Weights of a small GPT-style language model, trained from scratch on English Wikipedia.
Architecture: biases on query, key and value, capped logits.
Training: a variant of Muon for these matrices, 293M tokens, 8951 steps.
Each number is 50 + 12 x the weight over the matrix's rms, rounded and kept within 0 to 99. Layers, rows and columns count from 0.

# down: layer 8 MLP down (transposed), 1536x384, rms 0.209, rows 1158-1175, columns 0-191
# up: layer 8 MLP up, 1536x384, rms 0.201, rows 1159-1176, columns 0-191
down1158:38 40 56 33 49 33 44 71 50 47 24 32 12 67 57 54 70 49 73 36 47 47 48 45 61 46 56 46 58 40 59 37 56 57 47 48 52 35 37 73 46 50 45 61 45 55 59 49 41 43 61 74 55 53 54 55 68 76 64 52 45 39 49 32 34 34 54 20 71 44 41 68 37 47 41 42 53 59 25 55 55 62 50 48 64 37 43 46 53 55 07 66 53 45 51 72 47 44 36 77 51 56 54 40 65 66 47 53 44 48 55 50 53 32 74 51 31 54 20 59 28 54 60 40 78 43 58 64 42 61 44 43 50 64 49 69 52 56 65 64 54 35 52 44 69 68 43 60 58 59 69 57 38 35 43 53 58 52 57 38 33 60 37 43 50 52 54 39 48 41 43 43 60 50 57 35 34 57 42 58 32 47 38 84 61 57 58 50 50 55 47 62
up1159:62 63 33 79 39 44 75 34 51 57 32 50 61 49 60 47 57 36 58 41 58 43 48 32 55 53 75 36 55 47 52 51 53 42 30 28 63 60 52 64 48 54 52 56 57 40 62 49 73 32 31 25 66 50 47 63 69 21 56 73 50 52 44 64 51 55 53 59 50 62 63 53 53 55 51 51 43 51 83 68 28 45 49 55 67 37 50 38 32 51 47 39 44 65 27 50 52 42 49 57 43 51 54 34 52 58 60 66 28 51 39 60 51 66 62 53 58 50 40 38 55 60 46 34 62 59 33 71 38 40 54 70 55 45 69 65 48 35 26 52 51 47 53 66 51 44 61 59 60 49 41 36 62 25 34 64 37 74 34 46 39 45 32 58 57 59 42 62 43 52 57 57 69 37 44 29 46 58 30 46 44 41 52 39 42 55 32 53 64 35 50 36
down1159:56 61 27 65 36 48 40 65 43 55 43 55 48 60 66 39 70 68 48 68 44 32 59 31 32 63 64 44 52 63 42 61 58 29 44 56 51 62 46 60 60 78 26 65 65 49 39 54 50 55 39 80 50 42 48 52 39 47 77 26 49 56 43 48 61 47 79 51 48 47 48 46 50 65 66 57 31 45 61 55 58 64 53 51 36 59 50 53 68 54 53 15 48 53 44 45 59 42 56 41 59 58 48 42 43 53 40 49 45 58 37 81 60 38 55 50 53 68 41 73 76 43 40 37 46 66 43 65 31 72 39 58 44 41 41 39 62 44 19 26 61 46 69 35 44 41 25 60 42 26 62 52 51 44 53 42 46 39 56 62 47 48 35 46 58 85 58 39 51 32 79 45 41 53 67 47 64 54 57 28 59 43 57 43 58 75 43 24 69 36 48 33
up1160:62 45 36 38 44 32 48 40 46 49 36 49 38 53 59 39 50 47 52 58 40 48 43 56 52 38 45 25 55 61 72 60 70 45 40 53 47 45 45 21 39 58 40 45 41 60 45 61 56 45 39 48 62 53 49 28 78 66 47 59 61 59 56 67 47 48 52 46 28 49 45 48 41 51 50 52 46 35 46 48 65 47 47 45 74 51 45 50 67 37 47 49 64 64 44 46 35 36 56 36 36 55 62 40 61 67 48 48 46 31 43 41 40 35 49 40 56 63 43 82 19 55 41 49 54 43 51 57 57 58 55 66 59 37 50 50 53 48 32 27 58 33 46 66 46 30 61 55 70 31 38 61 32 45 74 33 65 54 64 69 47 51 47 58 66 60 54 52 34 49 26 48 41 73 69 46 72 47 45 41 46 48 67 46 59 65 50 48 47 44 38 49
down1160:56 70 51 55 43 43 43 42 40 37 27 40 44 61 59 60 41 34 53 28 42 47 40 44 55 46 51 45 62 53 62 60 56 65 54 44 43 60 53 53 48 61 49 67 29 59 48 61 61 52 69 59 19 58 50 44 41 43 51 33 59 64 47 44 50 53 56 65 62 42 64 47 41 37 66 35 70 37 56 63 59 39 62 69 76 67 48 45 43 57 23 37 34 36 36 46 46 53 66 51 58 54 52 41 45 52 56 53 62 47 54 42 55 36 70 46 64 36 58 46 38 53 52 60 40 46 37 56 39 67 40 44 61 58 56 51 38 44 56 51 34 57 60 67 24 53 56 55 49 67 50 50 40 61 39 35 39 44 46 62 49 56 65 48 62 58 56 51 43 50 43 53 31 55 44 52 42 44 35 45 48 54 45 51 52 45 53 73 56 49 49 50
up1161:50 59 30 55 44 60 38 62 41 50 63 63 49 46 56 55 43 51 32 49 44 39 58 58 62 55 57 58 67 45 41 54 67 29 57 65 53 32 38 45 62 47 71 59 54 41 25 53 38 28 46 51 34 36 43 30 66 47 69 46 45 53 43 43 42 46 49 61 48 52 64 53 54 67 42 31 40 44 45 42 62 69 34 67 49 54 47 72 32 40 64 63 65 35 59 47 55 59 46 73 62 65 48 65 48 59 47 40 42 50 54 36 57 33 46 44 58 29 51 45 36 66 47 36 83 51 39 47 62 41 45 38 43 49 56 49 43 75 55 28 48 51 46 51 38 39 32 40 46 42 39 33 52 62 51 56 40 59 64 51 58 45 34 68 59 39 55 65 37 23 63 51 44 55 50 63 43 40 46 32 44 58 53 30 68 46 38 41 66 44 39 52
down1161:48 46 48 33 46 66 15 53 43 59 50 57 61 37 47 71 38 67 39 50 49 62 67 38 60 68 50 55 53 64 33 51 38 42 54 69 65 47 74 52 62 67 55 63 61 69 54 44 47 57 36 64 52 35 38 46 53 43 55 43 66 52 34 56 57 55 62 63 56 64 51 50 48 62 48 51 56 51 60 70 50 71 48 52 82 36 62 53 46 39 50 62 62 43 54 44 44 37 51 62 60 38 30 54 35 67 61 43 46 61 54 50 58 39 42 35 25 68 43 36 67 53 59 39 45 55 58 33 60 42 69 44 47 51 24 65 53 55 54 27 57 45 46 18 49 38 29 46 60 55 48 65 46 53 61 48 63 54 34 34 61 44 50 28 46 29 62 54 27 46 36 54 51 40 50 67 38 34 58 65 60 58 67 69 51 64 53 65 46 72 34 40
up1162:43 60 46 40 45 37 45 43 29 42 59 58 53 40 50 57 67 58 49 46 27 57 65 47 68 49 54 40 40 56 55 42 49 50 32 56 52 60 21 49 48 49 63 57 53 57 37 57 47 46 50 47 43 64 50 51 42 39 37 58 64 64 41 70 51 59 50 55 47 37 53 57 64 43 42 40 52 55 51 55 43 43 51 48 72 61 49 34 78 61 68 43 52 50 69 64 35 61 43 54 40 64 51 54 43 57 61 64 74 53 53 62 45 46 29 42 59 36 56 56 49 54 41 40 53 43 48 46 52 37 51 40 54 63 52 45 66 51 58 29 50 36 41 45 51 38 47 48 29 55 45 35 35 39 62 60 51 71 52 61 56 56 65 61 33 64 41 45 38 48 60 56 73 62 43 35 53 51 58 68 66 45 50 43 41 73 45 54 32 51 61 52
down1162:62 41 51 45 61 50 36 66 60 48 40 51 45 51 65 26 56 58 53 51 40 63 41 43 57 63 43 53 54 42 69 40 48 44 59 51 46 48 73 44 43 50 54 59 40 60 62 57 53 43 43 40 64 69 51 48 52 55 40 42 57 40 56 44 41 50 44 44 63 60 46 44 66 74 60 53 48 55 46 44 54 50 28 47 58 67 63 53 52 54 62 66 73 41 55 40 69 52 40 62 51 38 40 32 68 60 40 46 25 40 40 44 57 55 42 37 39 34 50 28 56 54 46 54 50 61 54 20 54 27 48 48 50 53 50 57 48 68 41 32 54 45 59 53 47 56 57 66 65 56 56 47 36 48 52 33 46 37 56 58 54 61 63 41 36 44 54 75 60 57 33 52 44 24 51 66 66 66 54 47 53 65 60 49 58 44 39 48 72 32 50 63
up1163:48 71 73 55 56 58 72 57 61 40 81 40 50 37 23 50 40 59 67 35 47 46 52 63 33 51 31 37 41 45 37 47 50 74 52 43 57 29 35 49 45 47 47 55 39 38 51 55 66 29 45 36 64 58 43 44 35 36 48 49 42 71 73 55 47 57 59 65 41 66 37 39 47 43 62 60 42 35 44 35 57 35 50 49 60 69 35 36 74 44 55 47 60 54 31 50 71 24 70 41 48 59 38 59 62 61 49 39 43 56 47 24 50 49 39 59 39 50 52 38 46 47 44 58 52 71 54 44 52 52 40 56 35 28 45 56 63 50 46 36 44 71 49 51 52 51 47 70 84 54 52 39 48 41 58 51 18 51 46 45 56 56 55 39 65 47 47 29 78 61 44 42 32 44 42 57 47 47 46 48 51 40 38 45 85 57 53 49 52 42 59 44
down1163:34 44 50 45 31 51 74 47 67 47 64 45 39 36 46 38 30 45 67 40 65 41 47 57 51 34 59 50 50 27 51 60 63 60 34 26 52 35 37 64 49 53 49 52 63 36 53 67 50 53 68 47 52 58 63 64 37 60 55 35 52 48 31 35 42 70 60 44 50 59 49 53 39 39 65 42 60 39 61 39 29 64 42 54 63 59 38 60 49 52 45 62 48 48 51 60 71 59 37 33 50 37 51 46 42 52 80 44 46 46 56 30 45 66 50 51 49 30 30 43 54 49 60 49 55 50 36 43 58 49 40 54 42 24 57 41 57 45 48 49 44 59 62 59 70 48 34 57 56 44 44 30 66 42 69 56 32 53 33 70 62 72 60 44 60 36 43 33 57 75 25 36 28 47 85 49 51 53 48 23 41 79 44 42 55 59 50 55 39 73 65 36
up1164:42 48 42 45 60 61 43 53 39 46 54 48 53 25 60 49 69 76 64 61 59 48 56 25 63 37 40 46 29 58 49 44 47 33 68 60 57 55 53 53 59 41 57 36 71 50 46 47 33 67 54 33 43 49 55 65 41 32 41 65 57 50 60 49 49 77 42 53 44 44 63 44 54 29 27 07 50 62 57 48 44 40 45 45 57 56 46 44 41 58 23 55 61 17 33 38 23 63 54 40 61 61 54 45 55 39 54 46 63 48 32 59 67 51 26 68 54 46 51 16 49 38 68 39 34 44 35 48 57 58 26 41 65 50 23 64 55 54 52 46 57 45 73 45 49 33 66 31 41 49 40 46 57 56 58 42 62 51 55 42 45 31 30 36 36 50 57 32 30 64 55 46 49 64 39 58 31 70 35 38 48 51 59 30 59 40 42 67 40 56 67 41
down1164:26 34 54 48 52 53 51 52 46 52 49 51 59 33 56 65 32 39 48 58 52 55 22 50 43 41 25 33 35 59 37 35 28 53 59 45 62 32 41 37 47 34 54 41 68 37 34 46 54 58 52 58 40 51 35 58 38 59 60 38 56 70 64 39 37 68 38 75 81 38 65 51 57 69 37 51 33 53 59 40 42 65 47 50 76 58 30 28 63 55 58 66 59 62 64 35 64 55 49 19 32 36 60 37 75 19 70 57 58 59 34 61 41 55 47 57 30 55 52 46 38 79 54 45 41 44 47 55 58 52 49 31 64 57 61 59 52 46 25 53 51 32 35 52 19 51 60 51 54 55 62 47 64 72 16 43 49 46 61 49 38 45 56 59 55 51 32 50 76 50 51 16 51 47 57 46 23 61 23 43 46 39 79 57 45 49 64 39 44 47 62 54
up1165:66 55 52 76 38 39 55 25 42 35 30 43 61 31 51 41 39 42 50 58 53 49 43 34 36 39 54 51 43 38 33 66 47 36 59 29 67 68 39 62 50 56 62 49 38 58 90 52 48 43 63 41 55 69 46 52 64 43 48 60 68 45 63 41 49 64 42 30 51 55 39 60 48 54 59 23 44 65 41 63 58 61 36 55 51 38 48 40 70 59 32 57 60 40 45 48 54 51 36 48 36 58 44 54 54 54 51 47 64 78 53 48 51 51 58 48 53 60 52 63 56 53 39 67 51 56 67 48 46 74 57 49 51 55 63 47 52 52 37 32 70 48 58 40 36 47 43 69 56 43 39 58 52 41 34 63 40 40 52 50 59 51 54 52 56 47 39 41 65 52 60 87 73 63 37 50 45 41 45 62 35 38 53 52 46 56 36 53 40 67 46 20
down1165:51 58 58 65 40 46 44 44 58 46 46 47 52 71 44 50 25 51 51 39 48 46 55 54 38 61 43 37 45 32 44 41 43 51 65 57 55 43 40 58 58 60 31 51 52 63 37 39 53 34 42 34 61 60 60 40 38 41 70 49 35 23 55 53 59 41 34 50 54 54 36 62 45 47 60 55 39 61 35 40 43 64 52 37 45 66 60 66 67 50 48 51 50 50 39 53 35 66 48 55 47 46 47 32 50 58 28 46 44 59 62 34 51 45 48 45 64 47 68 58 54 38 69 63 63 56 42 39 60 53 51 50 47 62 39 69 33 39 32 35 54 39 36 52 39 31 41 51 43 53 43 46 66 60 43 60 32 53 41 76 63 45 68 37 66 57 52 66 55 63 55 58 46 43 66 46 42 45 35 66 48 44 31 50 52 39 54 52 59 59 39 48
up1166:64 38 40 57 70 40 32 48 42 52 69 65 32 33 31 62 45 40 57 72 38 30 57 48 43 35 73 33 35 52 49 42 58 63 52 51 33 58 37 34 56 44 47 44 49 37 54 57 35 59 46 37 68 60 49 77 59 62 38 41 45 45 64 60 62 49 49 50 50 47 41 68 34 44 23 37 42 43 51 62 68 57 58 62 28 42 64 43 49 41 47 70 48 41 45 62 37 59 58 73 25 58 43 52 73 27 70 59 33 63 59 42 69 45 42 53 66 58 40 53 33 70 39 37 44 50 53 54 36 31 29 42 33 50 60 68 58 66 39 66 66 60 68 45 39 49 44 56 65 66 49 67 60 51 44 54 35 68 46 31 63 49 52 67 68 67 61 43 55 46 49 69 34 64 44 44 67 51 34 62 49 48 17 53 71 38 50 24 42 44 46 62
down1166:43 58 36 58 34 66 49 65 61 58 52 53 46 44 44 70 36 29 55 48 44 42 41 55 49 69 46 38 44 65 48 59 63 66 67 57 23 45 54 64 60 51 49 56 35 68 66 55 51 42 52 47 55 50 50 38 41 46 58 43 28 44 29 47 36 41 46 42 52 48 52 52 51 65 42 31 34 47 46 46 67 49 52 68 41 60 57 49 46 49 45 34 51 32 44 67 42 55 56 35 45 41 47 29 47 51 65 65 60 45 53 59 46 58 61 60 47 39 50 61 46 75 53 37 18 42 38 75 52 30 39 65 43 43 48 58 44 45 51 33 46 43 44 43 48 53 43 39 53 48 40 54 49 36 51 45 49 47 46 43 50 45 60 39 41 40 32 69 12 60 63 37 64 51 36 53 42 35 39 54 51 43 58 50 47 75 69 50 54 55 42 58
up1167:37 48 30 48 52 83 33 52 42 52 51 53 36 58 59 48 49 54 36 74 59 48 46 59 67 50 43 41 39 32 70 71 70 50 22 43 52 39 42 38 71 52 58 65 76 57 52 32 42 50 46 53 62 45 37 25 80 79 30 65 48 53 50 23 50 48 54 40 57 49 42 52 51 67 24 32 63 63 53 66 32 66 49 35 54 52 45 57 61 67 40 74 58 59 55 51 49 72 43 40 63 64 51 57 44 60 59 72 31 57 39 32 52 52 32 47 67 50 71 46 51 47 51 80 43 41 41 56 44 37 40 58 55 50 23 53 51 44 65 61 58 45 61 62 39 24 47 28 43 60 74 69 50 37 46 39 52 53 40 65 53 48 49 30 33 36 63 78 53 31 56 75 62 64 41 37 37 44 58 42 52 46 43 57 42 37 35 38 45 36 59 54
down1167:62 43 45 55 43 38 23 61 53 44 41 66 52 49 43 59 47 55 44 50 46 43 60 37 42 45 44 59 47 55 38 36 44 57 41 45 36 58 46 52 28 55 37 32 46 53 46 57 41 33 54 39 41 56 68 32 41 64 46 57 45 43 58 46 47 43 57 51 61 58 44 51 37 62 37 34 47 37 36 40 67 58 19 58 68 42 55 42 43 45 44 51 57 53 55 43 55 47 40 45 50 46 20 66 44 43 57 54 71 59 51 67 35 54 34 51 47 45 54 48 45 51 35 57 48 54 30 40 54 46 36 55 37 29 43 49 50 39 70 43 56 59 56 39 74 43 60 56 62 45 58 69 30 43 64 45 68 65 62 51 34 25 25 49 46 33 47 40 19 55 47 59 43 45 59 54 24 57 41 68 46 69 66 68 42 60 20 41 64 39 58 38
up1168:63 52 45 39 48 61 44 35 54 52 58 42 37 37 39 28 37 46 48 73 47 64 42 52 64 41 52 56 38 45 64 47 40 69 51 54 45 61 73 38 53 60 49 41 41 48 61 15 48 41 46 38 46 53 40 54 44 61 55 19 75 55 46 57 39 55 32 43 48 46 94 32 37 57 50 57 69 65 56 72 46 45 46 51 51 44 75 55 67 31 51 39 57 51 58 55 61 56 56 60 38 58 59 49 58 19 49 77 52 50 38 56 57 35 50 51 68 53 43 54 40 56 55 43 38 67 46 55 57 40 66 57 25 36 53 51 50 60 50 47 50 57 22 49 64 57 46 71 47 73 28 53 62 27 47 42 48 50 49 50 31 40 66 48 74 42 60 28 31 50 57 45 66 59 52 47 43 49 52 53 50 52 35 47 54 54 16 44 62 57 53 42
down1168:41 52 30 55 35 65 54 30 45 35 48 45 68 55 51 33 42 40 42 38 48 49 47 63 51 64 59 48 66 59 63 47 55 78 43 46 55 68 58 58 45 42 52 48 32 57 49 50 43 45 42 63 66 69 71 39 51 55 32 52 55 59 25 73 62 54 54 51 40 43 69 42 41 65 73 50 63 57 48 52 47 40 40 42 57 52 49 76 46 56 63 45 60 50 66 54 59 67 38 33 60 62 50 31 33 33 43 44 66 64 60 34 55 51 40 62 62 41 40 71 69 51 23 36 65 70 62 59 75 53 44 67 51 31 74 39 44 49 51 47 65 32 34 30 61 59 46 46 52 53 54 32 44 29 24 62 52 76 64 46 53 41 46 56 39 50 29 66 43 44 64 63 47 53 47 40 29 62 68 39 45 69 42 68 61 49 62 65 55 54 35 64
up1169:41 39 61 67 42 36 57 44 70 49 42 53 65 70 20 42 57 51 66 38 52 61 57 45 40 49 34 25 55 38 60 51 21 57 85 76 46 64 67 33 44 42 61 10 48 45 41 22 59 50 58 24 49 60 52 39 66 53 63 48 65 54 52 50 46 55 69 74 44 56 38 46 43 48 57 24 47 52 40 37 46 30 49 30 71 69 33 44 48 57 31 41 53 49 61 59 35 56 67 48 49 43 56 54 60 48 40 62 42 30 64 27 51 43 39 37 51 61 57 44 43 45 47 72 43 46 38 73 47 46 71 60 36 32 20 47 51 41 68 50 58 27 60 48 56 63 62 49 43 43 51 42 41 35 54 64 53 62 40 73 35 31 34 65 71 59 48 55 50 45 36 59 49 68 46 40 60 43 43 67 35 66 42 46 32 30 64 51 71 60 43 47
down1169:41 43 54 64 43 48 64 46 68 52 86 32 64 64 37 63 59 67 31 33 72 38 51 39 50 56 59 48 69 57 65 52 50 39 59 53 31 35 65 49 38 49 39 43 45 48 45 35 61 52 63 45 88 34 52 51 49 46 47 63 52 49 61 72 42 71 51 47 40 47 56 48 67 62 50 47 15 53 72 46 37 50 38 66 29 34 32 50 61 51 50 40 58 47 55 47 42 56 56 58 58 63 52 32 58 58 43 60 36 47 45 38 51 38 59 51 39 52 61 50 46 28 76 73 47 43 39 66 30 49 48 54 52 44 44 66 59 51 68 41 46 44 47 56 75 62 44 56 67 39 39 53 52 33 54 35 60 49 51 60 38 62 47 49 57 51 54 49 40 42 55 46 60 53 37 68 51 55 33 61 56 54 20 53 74 56 52 44 42 32 35 30
up1170:71 41 43 62 53 54 47 61 53 68 38 54 56 58 54 52 52 52 55 38 34 72 37 52 55 52 49 52 57 37 38 76 40 70 48 36 39 48 45 34 65 56 35 24 48 53 46 43 38 41 34 60 57 32 58 59 58 64 53 67 52 48 38 42 33 73 27 55 45 66 62 52 41 51 59 64 61 38 61 49 55 59 56 39 35 55 64 52 47 54 52 41 78 44 40 48 59 63 48 50 62 47 67 46 24 68 57 62 45 49 58 41 66 58 41 41 49 33 57 37 45 51 50 52 23 38 36 56 25 40 59 52 59 70 78 65 57 78 40 40 50 50 61 87 72 45 57 63 38 52 46 39 44 54 46 74 74 63 58 42 62 49 47 48 54 41 57 50 47 58 41 63 50 57 52 37 19 64 53 34 61 49 64 75 71 25 55 43 61 63 72 58
down1170:36 40 87 49 45 49 36 42 68 56 38 59 49 42 64 48 57 39 43 48 70 49 54 60 57 56 51 33 65 68 54 53 41 35 54 52 22 46 72 41 54 62 31 56 47 32 64 39 34 57 71 18 54 42 51 38 60 36 39 20 76 31 55 61 43 59 49 48 38 43 69 49 50 42 53 32 46 42 58 48 43 43 55 67 43 49 48 44 48 42 60 47 70 49 45 42 75 57 32 67 53 37 44 66 31 42 66 49 53 78 49 25 57 52 54 49 45 62 63 43 50 32 71 27 56 71 48 45 50 62 53 43 62 50 71 49 66 65 28 57 27 43 59 68 40 25 42 60 28 45 42 56 53 59 59 18 42 46 35 48 32 56 46 73 56 47 49 57 59 50 40 48 53 40 55 60 54 43 53 53 40 47 53 20 46 46 41 60 43 48 46 38
up1171:82 42 26 44 68 34 66 33 55 78 74 22 69 54 45 46 44 51 65 48 59 61 53 63 44 46 33 45 57 40 50 59 40 41 65 47 54 36 66 62 54 57 67 58 71 47 60 38 38 44 52 51 78 61 25 51 33 58 54 48 34 61 41 47 50 47 57 39 60 24 36 52 54 56 51 45 66 56 53 47 40 23 53 58 45 40 43 46 32 50 49 56 55 51 47 44 53 39 60 56 50 54 43 52 61 56 34 82 26 62 31 45 47 67 41 25 66 35 35 68 46 50 40 68 35 37 48 53 35 49 62 69 65 49 41 54 56 55 55 64 61 66 55 65 48 54 65 76 34 70 63 52 70 24 56 41 48 47 49 43 65 37 56 47 50 50 40 48 35 45 56 55 60 66 50 50 30 62 55 62 37 40 59 39 66 31 53 41 47 55 60 46
down1171:40 47 53 52 12 36 55 41 57 21 26 40 63 27 58 36 53 69 27 57 32 51 63 45 56 46 41 60 30 53 47 25 47 53 48 37 34 44 80 42 66 55 34 46 68 59 48 51 60 52 39 41 37 41 44 40 51 32 50 70 65 46 54 50 54 66 47 25 57 65 34 41 52 58 51 42 74 67 66 71 46 48 47 39 41 57 41 29 36 56 58 30 51 42 48 43 65 56 24 38 47 52 34 48 51 46 49 47 60 61 46 31 50 45 70 43 30 28 53 63 58 41 42 38 27 53 56 64 32 60 32 32 35 56 56 65 63 55 39 42 44 52 51 67 30 53 58 49 41 43 41 49 42 60 33 56 49 33 51 50 50 48 56 41 63 50 50 61 48 32 47 73 57 21 41 29 47 33 64 69 58 33 48 43 49 64 46 48 54 52 53 39
up1172:42 71 33 46 48 50 48 39 45 62 33 65 54 52 61 58 35 45 72 44 42 38 29 35 57 49 41 34 41 56 46 65 70 60 35 61 39 32 59 45 68 58 56 35 57 35 42 39 61 49 49 54 51 31 68 60 62 30 51 63 49 43 58 76 52 54 47 49 39 47 28 40 36 58 52 44 62 83 52 49 51 50 60 58 47 40 50 54 38 49 64 60 73 38 56 62 20 56 65 49 49 57 75 46 46 35 76 46 54 45 32 41 59 42 52 52 41 40 59 62 34 39 40 61 30 09 60 57 35 42 51 73 46 57 46 57 38 46 69 49 61 43 38 53 57 55 54 41 41 59 52 47 47 45 46 77 58 61 42 48 57 55 68 44 52 43 42 53 46 40 36 35 32 46 65 52 36 44 43 65 26 46 56 58 44 46 23 49 40 71 65 34
down1172:65 47 43 49 55 45 68 49 67 60 40 45 39 53 67 46 66 65 44 51 57 51 33 48 59 54 45 54 48 56 61 63 50 50 43 36 68 37 53 48 26 46 37 46 44 40 51 71 48 70 50 48 35 46 25 57 39 59 52 32 35 51 70 46 53 42 53 52 52 50 64 48 51 52 43 46 50 39 52 45 59 46 47 27 51 40 59 39 48 52 44 37 64 72 48 49 59 23 64 50 29 49 57 55 26 57 68 60 36 37 67 43 67 46 58 35 60 52 54 51 38 50 38 70 48 60 50 54 63 60 48 36 50 40 55 66 56 39 49 61 68 40 71 54 67 55 65 52 50 47 41 45 64 54 58 53 41 60 62 46 75 40 67 44 68 67 67 27 51 51 49 67 31 47 56 48 37 61 60 60 57 40 33 25 36 41 40 41 45 53 50 34
up1173:39 74 59 36 46 51 58 15 39 62 72 65 50 65 57 54 31 72 61 67 34 34 61 61 48 46 69 49 52 52 48 52 43 63 79 55 56 37 45 48 44 49 52 44 52 39 38 44 83 46 37 36 67 52 71 51 49 28 49 43 59 66 43 47 58 45 55 55 57 58 50 40 65 38 29 42 42 49 61 31 56 59 49 62 30 63 53 43 49 63 49 47 33 47 44 48 51 62 73 75 61 47 53 43 58 54 70 43 42 56 64 55 45 48 47 60 72 62 56 47 49 66 50 43 23 52 35 50 58 39 58 49 42 30 31 55 56 56 40 66 47 67 47 53 71 43 51 43 41 54 27 52 45 72 28 49 52 50 29 60 58 50 45 61 78 42 56 78 46 60 47 65 54 28 60 74 69 38 36 29 37 28 59 48 57 22 43 39 45 50 47 46
down1173:24 35 33 45 51 59 39 40 49 50 66 51 48 39 64 56 57 72 39 57 44 58 45 51 41 59 64 30 56 39 50 33 68 66 79 62 70 34 34 48 46 73 57 39 55 39 32 44 42 21 42 58 64 62 65 38 71 58 23 53 62 54 41 58 38 43 44 53 48 67 43 50 56 64 56 37 63 42 57 34 62 66 52 26 53 47 36 44 59 79 61 58 51 40 49 30 13 55 61 76 70 54 80 41 57 33 54 54 55 67 54 55 37 46 22 41 57 50 56 18 19 40 41 55 54 63 33 52 48 46 49 46 62 34 38 44 54 59 37 51 77 52 48 58 18 43 52 64 59 47 39 60 57 53 57 44 50 62 66 51 44 60 23 26 47 46 53 56 60 56 56 49 40 60 37 68 58 49 48 41 54 54 51 37 41 47 47 33 53 22 57 40
up1174:36 52 77 50 43 56 58 64 37 60 19 27 50 51 55 49 28 73 59 50 32 58 54 52 52 46 70 37 58 56 58 54 43 55 39 50 52 55 56 38 52 54 46 60 44 41 56 47 57 53 52 54 67 39 23 44 78 57 48 48 50 67 49 42 37 72 58 32 39 67 50 44 51 58 43 53 45 37 51 47 55 52 64 54 56 58 38 46 40 60 33 63 43 45 54 57 37 58 43 38 54 44 71 31 46 71 67 44 64 35 57 43 71 44 64 47 66 64 59 50 42 27 31 49 73 46 68 63 47 54 43 71 42 83 56 54 34 70 61 41 50 52 37 37 65 57 33 56 54 45 44 77 48 32 51 37 69 57 40 56 59 45 44 38 60 44 65 34 29 58 47 55 70 57 67 60 52 67 41 29 47 46 43 48 15 47 53 31 55 28 58 51
down1174:41 49 62 56 37 72 50 69 55 38 53 22 44 55 34 45 35 33 55 58 57 31 55 71 51 44 31 34 41 50 38 67 62 59 45 35 60 60 81 43 35 51 41 47 70 40 53 45 55 44 44 56 76 52 21 56 70 55 64 54 53 63 68 50 44 40 56 47 61 58 39 60 50 66 45 64 53 48 46 48 43 30 49 59 55 38 15 49 45 61 40 39 35 37 56 54 59 71 35 40 54 27 55 53 60 62 33 66 45 34 36 37 44 54 39 37 38 86 51 54 34 31 38 71 64 53 57 57 43 53 27 47 41 50 35 24 22 61 50 49 47 33 49 45 52 55 40 44 71 61 48 61 56 55 49 54 48 58 67 54 38 39 56 20 48 41 50 22 30 56 43 66 71 51 62 41 72 56 26 45 44 53 66 47 40 47 61 51 48 67 45 68
up1175:50 55 51 55 37 46 46 71 70 51 49 57 46 58 48 86 62 40 39 46 54 66 46 71 46 44 58 61 48 65 34 63 31 58 63 52 51 53 53 54 56 59 45 47 43 57 55 59 63 72 55 55 81 64 55 51 62 47 48 63 63 36 42 62 36 48 54 45 68 37 55 48 44 51 69 64 45 43 38 44 56 49 62 47 62 65 39 49 63 46 57 49 67 33 57 26 52 37 61 42 52 63 47 45 56 64 45 47 47 45 48 81 56 36 59 53 53 43 68 53 37 50 66 47 44 34 27 52 34 51 51 64 46 42 46 43 50 43 48 48 51 65 47 65 67 53 55 46 41 71 40 56 64 61 51 48 75 48 72 45 61 52 40 45 47 72 69 46 43 60 55 62 49 52 77 57 39 43 56 49 40 38 60 43 50 43 62 68 67 60 31 55
down1175:38 44 42 32 54 33 29 61 47 58 72 39 47 29 46 71 58 46 55 51 52 59 41 47 49 38 44 42 24 62 51 62 58 49 61 77 26 68 40 58 66 53 34 44 47 64 47 38 37 50 37 54 51 54 70 62 79 37 40 59 58 46 44 36 75 44 56 49 27 23 62 49 36 30 50 43 62 40 63 25 44 39 60 46 56 25 47 44 53 55 32 35 71 46 55 39 34 48 44 39 37 46 47 49 48 64 40 60 54 43 26 63 47 62 56 32 59 46 61 52 47 62 60 52 65 36 48 45 44 43 44 61 48 52 55 44 50 42 63 56 48 52 50 65 50 47 58 47 51 60 65 51 33 49 60 69 78 24 49 62 54 72 47 27 63 53 45 47 50 51 23 39 49 67 50 51 36 37 60 31 49 44 60 54 48 59 58 43 44 46 46 31
up1176:63 23 41 37 92 42 58 38 69 83 62 54 56 50 55 62 63 59 62 39 67 44 58 61 24 27 57 68 42 69 56 76 54 71 28 47 43 34 32 25 43 34 42 43 76 47 59 65 46 68 26 35 45 61 61 59 67 40 42 40 49 40 74 29 52 60 69 51 49 56 48 37 49 49 55 55 34 47 36 43 36 29 44 53 29 68 56 53 54 55 43 43 55 61 47 18 65 58 47 48 47 32 62 42 31 59 29 51 53 50 61 65 34 61 60 35 46 59 38 51 59 69 41 72 61 46 55 34 59 50 47 56 58 53 42 93 54 22 68 51 62 47 70 47 46 37 48 30 55 29 17 68 47 33 47 51 37 76 45 39 54 61 45 57 43 49 34 36 48 51 51 53 45 68 29 58 42 13 48 46 56 58 44 55 52 64 31 41 66 59 33 58